config.toml
n_layer = 8
d_model = 768
n_head = 8
n_kv_head = 8
head_dim = 96
d_mlp = 2048
vocab_size = 32156
activation = "swiglu"
norm = "rmsnorm"
norm_place = "pre"
norm_eps = 1e-05
positions = "learned"
qk_norm = false
attn_scale = 0.102
bias = "none"
tie_embeddings = false
parallel_block = false
init = "uniform"
init_std_qkv = 0.0199
init_std_o = 0.0
init_std_up = 0.0199
init_std_down = 0.0
optimizer = "soap_variant"
lr = 0.00351
beta1 = 0.95
beta2 = 0.95
weight_decay = 0.14
lr_head = 0.00624
grad_clip = 1.0
warmup_steps = 200
schedule = "wsd"
decay_fraction = 0.883
decay_shape = "linear"
final_lr_fraction = 0.1
batch_tokens = 131072
seq_len = 1024
doc_mask = false
train_tokens = 710800000
steps = 5423
dataset = "wikipedia_en"
Each number is 128 + 24 x the weight over its row's rms, rounded and kept within 0 to 255. Layers, rows and columns count from 0. The size above them is the row's rms in percent of the matrix's.

# layer 5 attention query, 768x768, rms 0.0774, rows 374-383, columns 384-447
size [103 100 104 106 104 101 103 106 102 102]
[[145 213 155 134 103 136 113 155 123 141 106 121 134 132 150 147 131 119  82 146 152  79 137 137 133  71 113 116 102 142 176 128 144 109  87 132  97 137 113 105 127 111 156 145 111 121 106 143 176 172 122 160 121 113 139 146 164 163  95 139 101 145 132 128]
 [ 84  89  94 136 191 148 155 111 114  74 147 133 103 147 115 136 138 148 148 127 142 109 131 119 103 119 163 118 118 123 166 111 139 136 131 163 132 114 188 119  93  98 103 110 126 137 116 160 132 136 134 101 126 153  96 129 147 142 141  93 139 122 103 141]
 [149  89 106  93 129 127  74 122 119 102 111 149 112 122 150 137 107 121 119 124 150 114 126 120 173 174 138 124 109  83 117 143 142 133  98 116 141 115 119 157 114 148 188 157 104 109 173 114 159 116 104 144  85 118 153  86 150 167 130  91 150 157 106 113]
 [150 207 172 106 134 102 115 117 120 158 125  64 145 176 148  91 137 184 147 100 149 111 143 153 126 153 128 107 127 137  90 127 125 161 161 130 117 116  75 123  94 140 118 119 111 113 196 150 159  71 138 136 160 105 101 101 134 115 137  91 155 125 132 132]
 [169 169 149 126 101 105 143 146 138  94 118 132 140 122 152 177 164 125 141 162 130 156 133 159 134 138 127 113 144 129 160 122 123  98  85 115 132 132 103 134 132 134 108 106 166 132 106 136 157 129 127 124 110 141  98 105 148 145 137 114 172 132 116 174]
 [171 106 136 120 165 155 122 134 110 105 129 125 122 148 143 135 148 114 141 110 125 169 109 155 129 144 120 135 126 142 136 138 109 156 105 149 120  85 145 131 130 106 133 153 113 138 125  91  95 166 142  77 128 179 105 109 159 148 164 151 120 100 137 101]
 [185 154 116  67 136 135  99 158  98 131 142 149 134 138 133 141 162 114 102 122  81 109 136 147 114 160 134 127 138 127 145 143 154 155 140 117 127 105 139 152 145  86 135 113 151 128 131 130  90 128 109  78 133 146 110 149 113 111 153 121  73 127 145 143]
 [114  91 179 121 132 140 111 142 128 111 153 128 149 105 118 116 152 146 149 162 123 145 106 132  91 108 157 140 115  60 115 137 181 161  94 127 146 137 117 115 161 168 114 125 118 118  95 102 116 140 134 142 143 135  91 128 185 111 135 140 108 176 158 154]
 [148  86 113 103 135 135 136  85 159 130 119 134 134  99 171  72 118 126 117 114 138 155 115  94 110  96  95 161 107 167 157  99  85  92 124  77  96 173  97 139 106 144 158 145 149 133 146 108 158 126 131 129 173 140 155 121 163 113 116 142 146 142  90 122]
 [127 146 101 111 107 132 130 143 175 142  98 187 141 110 146 127 147 148 131 135 123 145 132 110 139 133 113 128  92 124 116 116 143 132 151 131 122 154 141 155 119 150 133 139 132 132 125 152 104 142 114 116 137 134 113 140 146  91 147 132 138  94  76 137]]
# layer 5 attention key, 768x768, rms 0.0792, rows 374-383, columns 384-447
size [103 100 104 104  99 103 103 100 101 103]
[[108 195 138 125 135 150 117 119 135 143 104 129 133 172 124 138 127 108 110  96 127 162  95 166 124 125 165 109 142 133 132 103 171  93 114 106  93 107 156 129 113  98  73 108 131 132 130 141 154 129 144  86 154  89 112 128 146 164 149 125 151 129 129 151]
 [153  88  99 124 162 140 147 132 110 129 146 133 155 114 147 111 126 125 162 176 125  96 137 117  75 127 142 130 129 121 122 107 108 169 149 134 138 170  88  88 113 100 105 140 126 114 132 127 119 137  95 110 159 127 126 111 100 130  49 108 177 132 106 149]
 [121  84  94 117 147 107 101 180 112 128 155 146  99 139 173 125 139 142 124 126 139 136 123 162 209 123 132 129 133 126 137 153 164 125 129 112 110 137  93 130 116 127 143 102 126 117  93 115 112 149 121  74 132 157  86 109 125 153 126 150 145 154 139 125]
 [109 164 147 162 153 151 122  91  99 161 175  48  67 153 140 133 174 185 150 109 133 126 141 131 131 135  59  91  84  95 105 156 100 156 140 128 110 117 124 146 105  88 159  90 158 127 126 149 122 125 148 125 120 126 141  92 179 149 141 142 132  60 114 111]
 [115 172 143 143 177 129 102 178 152 116 142 118 125 145 122 135 196 147 132 156 134 162 139 155 150 144 155 141 123 118 159 117 103 151 151 104 122 120  96 113 150 120 104 116 114 100 115 146 137 103 112 113 137 121 161 128 140 124 132 185 135 102 139  95]
 [116 121 109 155  94 146 140 120 147 105 136 123 142 121 162 147 149 130 125 159 130 131 107 159  90 125 127 140 138 108 144 143 157 137 167 131 111 148 129 110 178 113 136 108 114 122 116  90 142 120 118 169 133 143 177 151 143 169 114 139 157  74 116 101]
 [125 106  81 142 160 113 115 101 116 120 113 108 171 130 119 125 110  77  91 107  82 139 120 138 102 180  90 111 127 133 131 158 159  94 114 127 133 121 150 126  88  94 113  57 130 129 125 164 150  86 106 115 145 125 116 122 135 121 118  47 119 153 197 106]
 [167 123 125 161 137 109 160 143 103 119 131  98 151 109 103 101 122 104 121 168 146 133 127  92  94 123 151 147 180  82 119 145 106 142 134 153 150  85 140  90 130 141 168 158 124 156 109 115 151 133  81 118  91 158 141 140 109 103 113 132 139 161 110 110]
 [127 121 104 135 113 121 115 127 116 127 118 162 120 110 142 145 145 145 135 124  97 100 150 161 115 133 117 105 140 173 110 144 126 138  86 118  75 125 111 134 159 131 170 153 108 174 127 184 160 125 153 121 138 122 152 124 138 143 135 130 176 123  96 121]
 [133 137 118 135 151 118 122 122 125 109 100 107 120  73 160 126 106 107 108 133 135 130 132 143 137 103 147 112 118 136 153 109 124 156  95 127 108 104 167 156 122 123 153 115 117 151 141 141 114 155 129 126 125 127 119 185 110 149 114  76 175 138  91  92]]
# layer 5 attention value, 768x768, rms 0.102, rows 288-330, columns 384-447
size [111 112 109 111 112 106 113 114 110 112 107 116 107 112 108 108 109 111 110 111 108 109 103 111 105 107 112 110 107 109 110 114 111 109 109 112 106 109 110 111 108 106 105]
[[121 126 143 111 137 117 102 137 138 125  99 145 111 160 145  93 132 145 151 127 109 131  76 119 136 126 141 141  94 116 111 144 118 158 105 108 206 161 155 146 118 145  70  74 131 172  81 118 153 145 118 108 112 151 127 139 153 123 134 132 120 113 110 155]
 [112  93 182 122 134 113 133  89 127 142 143 124 176 105  74 159  93 134  54 127 173 137 106 101 128 169  99 117 100 149 106  98 110 153 136 137 104 126 110 132 167 119 139 132 121 118 171 108 154  98 123 159 128 113 121 124 152  66 122 136 129 123 151 141]
 [120 148 143  92 118  62 123 130 167 145 158 142 140 113 142 109 132  98 183 143 172 121 149 136 149 147 120  86 119  90 126 116  54 125 133 109 100 137 184 160 104  92 116 144 122 132 102 105 116 152 116 118 143  74 103 120 155 141 122 111 156 115 119  96]
 [132  81 122 113 102 162 145 110 128 115  92 140 152 115 107 137 145 128 154 139 107 116  82 130 130 159 139 152 133 115 117  78 134 120 183 113 118 145 115  88 128 116 156 118 164 109 106  91 108 136 114 114 168 155 114 171 167 141 140 115 118 115 119 101]
 [159 158 134 120  82 122  95 112 128  72  87 144 112 142 100 114 134 147 115 122 145 118  66 140 141 123 119 168 118 129 142 102  93 156 179 104 138 153 152 110 130 146 127 168  86  81 135  99 133 141 106 143  83 120  99 108 129 170 131 142 114 116 118 148]
 [115 134 118  94 105 155 128  93 139  99 159 129 154 131 113 137 132 151 137 141 118 130 167 138 132 126 122 139 130 117 146  88 114 162 150 103 124 121 141 128 161 119  96  99 141 134 121 106 109 132 152  93  98 119 166 117 143 112 130 146 128 148  96 102]
 [146 121 112 158 132 128 115 116 116 151 139 163 139 149 114 148 124 153 125 108 200 124 133 141 133 135 113  95  79 156 124 146 153 131 104 121  96  84 153 140 101 112  67 138 100 162 101 118 111 166 141 168 109 160 112 120 131 125 126  96 119 139 149 108]
 [137 144 154 147 154 146 144 114 158 158 166 119  98 140 164 112 124 160  88 129 201 128 148  89 142 143 143 116 119 110 167 120 112 128 150 133 135 151  98 149 157 134 128 117 160 147 148 159 140 117 130 158 124 120 145 134 148  76 163 116 137 149 159 123]
 [134 124 121 161 135 132 107 118 116 121  68 142 161 172  94 171 148 114 120 101 121 131 101 116 144 151 103 142 100 158 122 149 135 107 162 121  96 143 122 142 131  90 102 133 154 162  88 129 118 184 144 128 163  97 108 106 128 143 124  79 136 122 129 139]
 [152 135 129 108 180 145 138 164 128 121 126  89 149  91  93 116 129 113 114  98 179 120 114 126 122  94 189 160 138 131 148  87 167 130 188 136 174 106 130 146 118 116 113 144 116 100 141 113 132 152  98 110 121 138 146 131 117 168 142 126  91 126 126 117]
 [130 131 141 108  87 125 137 102 134 130 140 112 153 140 133 113 163  81  83 103  99  93 136 126 122 134 146  88 153 113 131 111 131  97 105 134 117 133 163 161 154 158 113 166 125 136 137  98  95  95 121 150 121 140 172 150 105  65 187 123 125 125 126  86]
 [149 107 166 115 139 139 101 176 165 155 166 158 131 142 158 130 105 167 127 127 123 124 159 125 107 134 167  93 165 140 101 127  87  98 107 128 137 112 142 144 105 159 155  88 109  56 149  76 104 133 137 120 145 161  96 114  91 110 135 106 117 167 130 136]
 [155 190 102  83 139  59 118  95  73 150 120 150 138 144 139 133 143 146 105 110 121 159 156 140 139 137  97  77 153 145 127 113 134  81 120 154 149 102 114 141 142 156 129 147 136 110 139 126 160 172 118 147 120  97 157 140 110 137 112 142 133  90 122 167]
 [148 142  90  94 154 109 105 118 162 138 179 138 144 157 108  96 150 153  72 152 145 155 142 134 144 128 113 117 105 106 111 175 125 107 133 137  92 108  93  78  94  85 119 152 100 164 163 146 116 152 127 100  90 117 145 119 108 109 109 160 136  98 163 136]
 [143 117 134 155 148  90 138 114 114  93 154 116 127 145 156 174  87 173 133 118 149 133 114 130 145 135 105 159 144 110 149 137 157  97 114 121 125 144 109 162 150 166 112 126 135 140 125 109 100 101 127 104 118 129 143 130 134 125 135 108 140 126 120 152]
 [104 135 122  88 128 166  78 131 128 139 155 114 156 101 105 119 135 135 152 140 150 145  87 119 175 153 115 166 136 145 124 193  68 116 150 118 144 104 122 112 111 125 157 116 142  69 158 114 112 128 127 104 106 133 149 138 101 122 138 160 129 117 144 103]
 [149 101  79 141 106 124 123 158 139  95 163 193 137 153  94 133 145 138 160 180 118 138 118 138 133 144 142 109  77 134 128 178 145 109 146 124 139 131 155 112 145 159 157 128 174 135 118 131 163  97 127 140 117 121 125 174 116 121 164 146 122 142 156 150]
 [145 122 158 162 135 129  99 130 134 162 166 137 154 111 135 157 148 150 157 113  62 136 115 123 139 121 146 161 116 106 118 112 200  99 102 130  85 124 129  89  86 121 119 118  78 112 164 103 102 171 115 116 135 102 139 106 137 117 108 125 135 130 148 116]
 [113 132 150 121 131 137 134 130 129 155 153 145 130 122 126 120 111 153 104 127 118 118 133 160 158 118 126 123 125 126  81 109 124 141 121  97 128 157 133  95 109 100 140 145 128 152 170  91 137 123 148 152 121 175 137 151  94 114 111 105 109 141 134 140]
 [120 136 148 112 135 142 166 158 121  91 129 118 154 101 123 114 119 116  94 134 126 102 190 117 113  89 149  81 126 126 137 166  93 135 139 118  99 143 100 128 177 133 119  79 126 153 134 106 121 143 104 137 121  77 130 143 118 100 125  83 155 144 110  79]
 [127 119 109 120 110 178 163  95  87 158 125 130 137 120 125 119 145 125  62 109 154 131  94 158 123 131 132 105 134 111 147 165 140 128 147 137 121 173 138 134 145 169 145  99 155 117 128  90 130 134 111  91 151 136 105 126 127 114 110 120 123 161 114 115]
 [149 131 143 146 126 123  90  86 134 125 163 124 141 140  88 158 146 143 132 126 125 186 150 144 109 116 119  81 130 118 149 137  93 133 133 161 116 112 140  93 146 136 153 135 142 166 128  93 154  67 119 184 165 143 161 139 183 169 120 103 143 136 110 100]
 [148 134 131 139 135 156 109 116  93 109 142 151 149 106 126  82  94 124 145 145 119 126 164 168 128 121 136  84 174 119 117 125 152 144 179 110 109 122 132 139 110 107 124  96 150 138 137 101 114 106 143  75 123 124  72 141  96  95 100 114 138  99 112 134]
 [103 108 183 152 143  93 133 122 151 125 118 150  99  94  60 122 108 109 109 137 165 105  97  90 151 128 122  76 121 141 152  92 153 175  98 133 110 111 156 141 166 111 154 151 138 125  93 140 147 105 149  73 197 142 131 116 123 136  96 142 104 120 109  93]
 [153 130 138 113 110 124 126 218 114 113 112 110 121 179 135 126 139 147 110 151 166 104 176 157 140 130 145 150 108 147 142 158 128 153 137 118  98 160 103 148 101 114 135 131 100 146 134 109 152 121 163  85 156 146 113  90 115 135 134 148 132 150 126 141]
 [104 125 145 143 167 141  81 110 174 186  79 129 106 157 115  89 145 167 135 143 181 151 117 119 174 134  94 118 171  83 144 103 143 118 116 143 170 124 112 138 166 157 180 165 163 108 120 135  93 106 143 147 116  94 119 131 124 161 158 133 143 116 151 139]
 [114 143 143 159 147 118 149 181  97 166 114 117 114 172 123 148 100 144  87 115 100 117  84  97 144 141 157 132 128 115 123 139 135  82  78 106 114 124 128 131 133 145 127 119 114 172 155 123 123 185 121 165 163 158 154 149 102 128  78 114 137 161 117 135]
 [128 134 165 127 164 121 162 141 113 115  75 111 153 143 114 149 156 107 128 123 127  93 122 120 114 107 125 138 125 163 152 180 167 132 146 115 189 135 114 130 120 108 107 129 146 126 147 100 143  95 122 138 127 166 124 109 133 114  98 119 128 112 130 108]
 [103 157 179 160 154 199 152 120 117 118 158 129 118 102 151 125 128 133 158 180 110 113 148 158 110 129  92 154 105 145 137 132 156 123 144 148 126 115 154 133 128 180  99 128  94 133 115 196 126 128 113 124 160 113 152 115 113  93 127 119 127 128 111 156]
 [ 76 148 179 138 136 141 109 136 123 140 117 137 146 118 160 128 130 123 161 124 183 139 144 168 149 172 135 160  97 116 134 147 140 137 116 133 145 119 103 105 124 110 135  95 116 144 129 106  95 124  72 121 148 136 130 122 124 178 101 129 116 160 140 163]
 [119 123 115 112 151 100 142 138 117 115 101 101 118 191 180 165 113 140 129 131  82 141 151 113 138 142 143 182 140  88 148 143 100 119 130 135 118 126 178 127 139 129 122 160 107 170  94 122 138 125 138 163 129 126 139 118 163  92 119 162 115 156  91 141]
 [ 98 113 151 166 112 144  94 112 124 138 110  90 134 119 119 136 109 135 117 119 116 112 153 116 115 121 175 111 150 160 181 147 101 110 160 148  97 143 135 102  83 119  76  98 118  98 157 116 117 155  80  79  91 111 113  86 142 157 151 179 100 124 120 106]
 [138 108 149 123 113 108 107 142 152  74 126 119 101 126 118 146 124 157 192 110 121 138 131 136 110 144 105 114  95  85  71 118 156 124 158 138 143 120 141 126 154 163 124 138 169  61 118 117 120 156 105 113 112  94 121 136 154 128 142 115 115 164 107 139]
 [125 139 221 155 122 127 144 108 123 107 109 133 126 101 157 109 137 106  76 132 126 168 109 146 128 138  98 151 101 148 107 128 137 140 126 119 163 122 131 113 138 112 148 107 121 111 121 179 106 138  98 137 151 145 141  89 101 112 157 106 135 115 129 121]
 [117 142 131 125 123 150 119 125 159 133 143 121 136 153 100 155 133  93 124  90 169 166 136 132 102 101 130 100 128 139 130 156 114 140 143 133 146 158 133 163 167  95 130 120 119 130 133 119 156 122 147  97 134 130 104 145 144 142  86 167 117 117 146 110]
 [148 118 103 131  87  94 162 112 109 118 105 146 145 144 149  94 143 136 137 139 123 131  98 128 110 113  94 137 155 157  64 101 143 144 148 131 131 137 152 129 149 127  94  91 118 135 103 102 129 162 103 102 146  81 154 112  93 119 143 162 143 141 112 107]
 [124 121  99 136  93 133 113 151 155 153 151 140  92  71  92  99 171 127 100 130 125 136 147 145 112  79 124 157 175 155 147  73 155 147 116 142 100 103 161 159 121 136 103 100  90 145  83 129 144 172 145 128 113  99 142 115 137 152  86 125 160 131 156 143]
 [131 112  78 108 137 123 103 149 124 157 136 136 120 156 123 131 126 115 121 112 128 118  91 122 132 138  97 116 164 111 153 142 156 114  98 130 105 143  93 129  68 120 129 140  95 132 100 102 129 143 122 101 143  84 135 143 125 170 141 110 167 127 163 135]
 [ 81 118 133 137 135 136 124 112 118 137 131 121 131 147 161 138  88 116 145 105  98  99  90 128 100 124  89 101 124  89 143 116 115 164 124  99 157 100 133 136 117 162 134 109 103 127  70 122 154 117 164 137 137 122 132  96 119 144 128 153 156 122 157 135]
 [ 91 114 154 125 156 170  97 103 144 121  75 135 141 137 131 164 124 148 123 102  85 155 121  94 123 120 130  98 130 179 139  86  92 113 179 130 148  95 142 116 121 146 134 132 126 113 134 155 110 153 136 138 135 145 146 151 151 131 140 126  87 142 125 122]
 [145 108 147 138 134 153 131 150 129 185 122 122 175 107  83 140 143  97 144 132 118 153 125 120 107 136 151 156 156 116 140 163 133 110 128 116 165 138 150 106 135 125 130 154 114 138 145  91  83 126 121 105 151  82 123 102 128 160 166 150  94 164 139 139]
 [137 153 106 104 177 129 100 109 102 129 187 112 107 114 103 125 131 145 155 125 105 131  98 132  94 143 116 153 165 147 136 120 122 145 134 123  92 113 133 105  89 117 135 141 124 166 110 154 163 105 124 129 140  75 138 131  96 122 141 127 105 123  98 162]
 [138 130 129 125 160 152 128  95 145 106 178 163 148 130 160 129 156 132 109 115 114 136 139 128 132 143 122 116 130 118 124 153 121 126 106 146 140 109 148 149 106 130 102 193 147 125 149 111 115 154 112 108 153 155 140 111 129 116 120 111 128 138 144 142]]
# layer 5 attention output (transposed), 768x768, rms 0.0911, rows 288-329, columns 384-447
size [108 110 106 107 108 103 108 107 107 109 103 110 106 109 106 104 103 109 108 108 106 109 103 107 101 105 108 104 106 106 107 113 107 108 109 108 103 105 107 106 107 105]
[[115 159 137 157 104 129  91 125 131 156 176 124 126 131 121 158  86 110 136 137 169 142 127 116 143 118 122 142 143 102 115 112 103 139 117 107 138 110  94 110 156 137 167 126 105 151 173 140 119 144 136  88 169 148 135 123  87 151 151 146 126 130 121 130]
 [120  92 118 127  92 173  60 131 128 123 110 167 109 123 146 110 126 168 227 157  72 113 115 115 123  90 124 155 146 110 148 149 126 123 132 112 161 133  90  96 136 148 126 138 129 169 135 115 109  99 117 114  69  97 122 129 160 166 105 131 123 130 117 123]
 [139 122 113 148  83  99  86 135 101 128 143 116 164 135 124 165 148 181 150  92 123 144 128 116 104 115 123  77 107 128 107  98 147 123 150 110 127 120 119 127 167 137 100 136 118 101 147 148 154 104  76 146 105 109 115 154 177  94 158 135 146 122 163 125]
 [103 145 118 156 110 112 145 136 113 129 135 166 119 130 113 105  93 161  99 110 175 102 125 144 100 129 132 125 170 121 122 116  92 127  94 165 141 111 133 155 148 132  71 105 113 173 179 117 116 136 191 145  53  94 132  90 118  89 108 131 142 103 148  93]
 [142 116 119 112 147 169 139 162 125 128 140 128 135 108 137 132 123 103 131  88 156 109 144 105  98 128 105 119 131 126 121 120 115 138 112 112 160 110  99  91 147  85 123 159 143 180 115 152 119  93 105 128 136 135 181 149 116 106 105 114  93 139 117 133]
 [ 99  93 191 124 156 135 150 113 143 160 117 125 128 135  86 125 134 121  63 160 121 156 114 101 111  96 148 129 105 122 117 132 114 139 111 137 133 107 119 132  84 146 164 107 118  94 152 171 140 107 137 132 124 138  72 136 159 120 136 144 119 134 152 120]
 [145 115 156 145 110 120 135 133 124 133 138  82 128 143 108  96  97 144 169 145 139 115 173  84 141 103 134 126  69 115 150 112  98 193 186  94 149 161 132 159 151 120 112 111 127 124 115 127 156  83 125 125 116 165 140 121 137 132 130 130 122 138 117 186]
 [125 148 156 141 114 105 149 172 135 128 173 112 129 150 126 127 133 121 110 194 110 129 105 186 101 120 111 162 134 161 144 147 152 139 146 158  80 107 156 124 150 122 135 145 162 126 115  76 108 134 145 135 120  93 123 137 113 167 136 135 106 115 105 135]
 [120 137 157 115 103 155 118 108 118 122 150 116  87 122 127 109 175 165 112 142 156 111 121 150 136 102 158 110 155 128  90  90 172 141 103 125 146 117 119 127 128 108  93 171 124 137 142 168 139 132 114  69 133 112 150 120 127 140 136 108  91 146 183 120]
 [150 118 174  98 107 168 139 100 136  99  92 173 161 123 120 165 159 121 141 174 105 123 113 120 140 119 102 147 112 142 146 126  97 119  89  87 124 143 164 111 126 124 128 166 133 137 128 129 124  87 176 138 105 111 160 138 147 129 132  81 120 136 109 141]
 [104 142 139 187 181 128  92 126 119 139 170 131 102 112 126 125 126 118 148 102 146 165 144 161 123 112 166 117  89 156  91  97 155 110 138 144 171 130 118 139 115 127 151 127 120 151 127 167 130 178 124 152 147 173 117 116 113 135 102 163 164 150 146 142]
 [134 143 147 130 130 159 111 108  94 100 102 156 140 139 111 152 158 120 112 146 125 127 111 168 168 152 138 107 152 192 124 139 119 165 117 124  99 147 141 146 140 101 127 145 137 128 171 187  79 123 154 154  81 169 141 126 101 148 120 135 134  96 160 114]
 [117  97 140 137 180 152 104 137 164 130  76 118 144 119 115 133  96 120 138 144 124 122 181 140 116 205 155 145 153 107 135 122 156 135 140 142 146 103 111 140  97 114 140 121  93 118 126 130 140 154  98 124 131 148 156 143 142 170 109 132 148 147 137  83]
 [149 175 145 161 123 127 164 127 130 129 123 120 132 148 161 156 102  88 167  79 160 119 131 190 132 135 118 149 178 167 131 114 131 136 111 138 137 149 173 119 114 172 122  97 156 105 101 149 185 122 147 126 122 157  81 101 131  88 134  89 114 170 106  95]
 [127 159 177 149  97  74 171 140 136 145 141 151 139 117 150 121 175  83 138 127 125 110 154  94 143 160 121 136 124 137 142 137 101 151 136 159  99 118  95 103 100 152 131  74 173 114 130 131 138 123 113 112 131 115 155 144 170 101 126 142 131 126 114 106]
 [119 129 115 128 137 128 156 140 142 122 103 138 125 102 107 124 141 105  94  84  95 102 128 116 114 124 151 111 149 117 109  88 108 128 138 121 114 168 142 163 132 148 119 109 136 137  77 114 100 142 120  73  98  87 156 102 103 178 154  96 176 130 124 123]
 [ 98 182  91 116 135 172 144 132 127 137 125  96 105 167 164 110  86 189 103 131 146 154 107 131 148 126 113 114 136 133 116 106 100 154 111  80 123 165 111 124 153 135  83 169  99 142 129 120 124 137 129 113  87 145 149 131 130 123 136  89 157 130 106 179]
 [ 91 112 143  96  82 112 116 112 156 138 107 123 171 125 138 112 159 109 122 141 140 101 166  88 147 150 126 114  89 128 116 141 111 192 164 153 157 131 134 125 115 125  95 167 209  83 107 120 144 106 146 139 148 136 143 120 149 146 130 135 106 114 142 118]
 [140 179 140 176 127 117 113 162 129 126 147 128  80 131 137 139 125  71 118 111 141  86 105 154 123 152 150 135 119 110 120 140 149 124 126 115 127 143 149 111 141 129  72 104 138  72 131  76 105 131 112 104  82 122 159  77 110 130 108 128 143 111 153 152]
 [131 138 118 131 120 182  93 147 129  96 132 123  98 137 137 140 120 117 136 152 138 131  91 121  90 159 127 106 138  96 145 133 153 143 102 130 112 120 123 125 146 107 123 130 139 104 114 135 188 107 141 179 160 123 101 143 122 120 134 150 184 139 168 108]
 [155 123 142 115 116  81 116 191 146 104 154 166  93 148 122 130 129 126  77 147  76 170 123 140  99 102 119 112 114 113 137 154  94 124 112 152 115  93 118 105 141  89  73 152 102 152 126 142 138  99 148  82 168  98 177  85 163 148 135  96 114  93 137 135]
 [ 89 158  77 103 142 112 105 145 119  95  98 107 134 120 149 128 135 142  78  89 147  84 142 151 113 105 109  99 129 135 146 140 130 129 165 146 119 129 121 150 103 149 102 134  82 146 150  86 140 143 121  96 122 107 113 121 135 101 135 125 128 121 154 120]
 [118 153 134 127 176 120 108 165 105 121  87  84 132 176 140 108 161 116 180 120 146  99  74 198  96  83 127 174 115 125 138 153 134 144 125 158 144 144 116 140 108  68 176 115 112  93 132 172  72 137  92 110 158  82 125 102 132 126 128 123 165 157 127 127]
 [198 110 182 124 159 149 109 131 103 140 158 121  88 175 122  68 111 108 143 121  92 150 167 141 143 127 123 129 118 102 126 150 131 139 104 148 157 134 125 137 116 154 124 117 117 118 128 138 161 151 112 115  94 153 109 127 132 149 149 103 155 128 131 124]
 [108  80 120 126 140 125  84  99 136 152 137 118 150 116 145 109 165 103 128 112 121 140  89  97 152 141  86  95 124 128  99 132 122 124 150 127 138 107 147 146 113 119  87 132  99 135 127 144 126 104 128  93 161 132 128  90 132 141 155 117 139 125 160  95]
 [131  98 120 119 171 114 118 156 115 125 179 127 125 143 126 126 132 129 152 108 116 113 118 138 121 155 100 167  79 164 160 121 117 137 140 122 139 114 153 115  78 105  68 114  95 175 175 152 112 130 132 133 145  98 157 129 119  94 101 107  86  84 130 125]
 [141 131 107 140 131 127 113 137 153  96 119 128 114 104 113 103 106 134  93 150 150 131 132 109 122 121 137 129 116 138 130 132 125 119 130 142 141 120 126 145  88 101  94 140 140 111 121 145 100 117 151 128 163 169 100 160 179 133 146  98 146 123 128 140]
 [163 118 119 151 164 130  86 112 136 128  92 129  87 123 100 133 143 138  92 106 188 118 142 155 116 109 167 123 127 118 134 120  79 148 169 128  94 146 114 127 146 109  98 121  68 141 131 155 120  97 143 137 103 130 110 104 122 114 170  86 129 143  91 157]
 [126 124 133 128 109 114 138  84 140 176  82 119 112 117 148 121 133 121 104  90 163 157 128 146 166 108 155 130 157 130 133 147 136 160 120 130 102 124 128 120 146 124 185 130 112 106 125 122  96 128 116 153 122 138 126 108 107 168 140 114 135 126 129 114]
 [ 93 121 124 156 181 115 134  87 145 133 135 123 124 109  97 158 151 101 100 123 154 142 163 110 122 154 150  76  99 145 141 171 140 146 151 101 120 121 138 151 115  99 113 159 151 114 113  83 153 133 127 106 166 128 130 150 142  91 127 128 109 129 124 131]
 [166 109  92 113 135 120 110 156 140 144 119 133 120 124 109 127 163 106  92 122 126 146 170 174 166 150 126  96 120 111 146 107  66 142 151  95 140 170 114 146 139 154 132  96 173 157 123 106  93 112 166  86 160 112  87 155 112 143 116 126 112 109 131 124]
 [ 91  99 193  89 123 104 102 138 119 145 158 127 105 113 112 154 137 130 148 113 154 112 157 136 119 103 112 192 142 167  66 136 120 127 109 119 148 141 128 119 136 130 125 131 151 170 118 120 141 160 146 164 178 124 108 143 103 143  93 121 147 154 146 109]
 [152  79 152 143 103  95 132 133 115 140 146 112 147 107 150 118 144 132  70 152 129 139  99 127 154 109 108 113 161 152 161 139  88 142  96 136 129 134 115 127 155 116 117  89 104 117 103 109 149 146 133 108 145 130 147 143 105 112 148 152  98 149 140  90]
 [145 118 123  89 166 106 161 114 136 122 126 102 145 131 131 125 149 148 156 116 142 142  58 184  86  93 165 138 152 123 141 144 145 146 150 135  99 121  78 118 153 125 114 152 158 137 164 116  93 112 153 116 167 117 110 111 160 135 129 127 159 112 135 138]
 [131 107 137 103 127 108 130 149 120 135  71 129 135 125 124  68 119 132  86 124 140  99 131 130 132 154 111 147 145  53  97 141 127 125  93 153 162 141 144 112 111 128 145 130 139 144 156 122 107  96 124 125 114 127 153 136 109 116 121 155 118 121 131 128]
 [163 162 152 118 155 175 120 126 138 119 185 131 127 145 132 106 135 102 102 130 156 131 193 132 137 118 125  94 133 105 117 132 107 117 147 134 130 128 157 154 127 133 147 125 115 161 162 145 168 114  95  96 132 111 109 100  99 106 130 150 139 123 113 119]
 [ 81 107 148 163 115 112 173 141 113 144 147 120 104 162 167 132 119 107 165 126 103  84  99 165 102 155 113  64 112 139  84 106 118 137 133 106 123 146  89 103 156 105 127 115 143 135 144 122 191 110 110 106 154 137 113 132 125 136 123  89 111 149  92 124]
 [148 127 150 149 163 126 105 147 139 116 106 125 140 132 114 124 136 127 136 158 140  87 139 121 130 133 129 130 154 180 176 164 100  70 153 106 158 134 142 112 154 183 120 104 102 168 102 148 116 174 135 133  85 125 132  93 121 117 140 162  86 154 131 131]
 [193 166 102  70 149 100 145 154 140 167 115 110 140 138 107  61 126 139 109 157 128 148 169 133 120 179 151 161  73 130 120 112 160  88  78 113  79 154 104  98 161 147 133 118 154  92 161 100 149 133 135  76 162 124 105 163 130  65 141 102 112 123 103 151]
 [152 148 169  75 131 136 126 149 117 118 133 152 121 152 102 123 141 115 123 141 164 146 124 141 125 158 127 110 138 124 131 142 163 105 140 114 171 100  86 138 179 122 107  93 163 173 123 132 148 155 102 125  84 113 143 120 128 128 183  80 120 118 127 102]
 [ 64  93 135 116 134 130 127 149 104 132 138 123 116 135 153  98 134  97 116 134 159 132 110  92  98 132  99 109 143 148 132 141 165 179 128 159 127 106 136 158 109 103 168 117 108 112 148 128 126 119 130 118 149 113 115 137 150 117 119  97 127 167 109 103]
 [ 93 106 157 161  82 151 115 172 133 134  63 154 114 136 187  96 105  99 137 134  96 155 126 140 147 127 177 136 100 143 143 129 144 138 105 152 137 120  77 166 151 107  87  92 133 103 130 134 130 109 161 152  97 142  93 149 127 124 120  74 109 134 104 131]]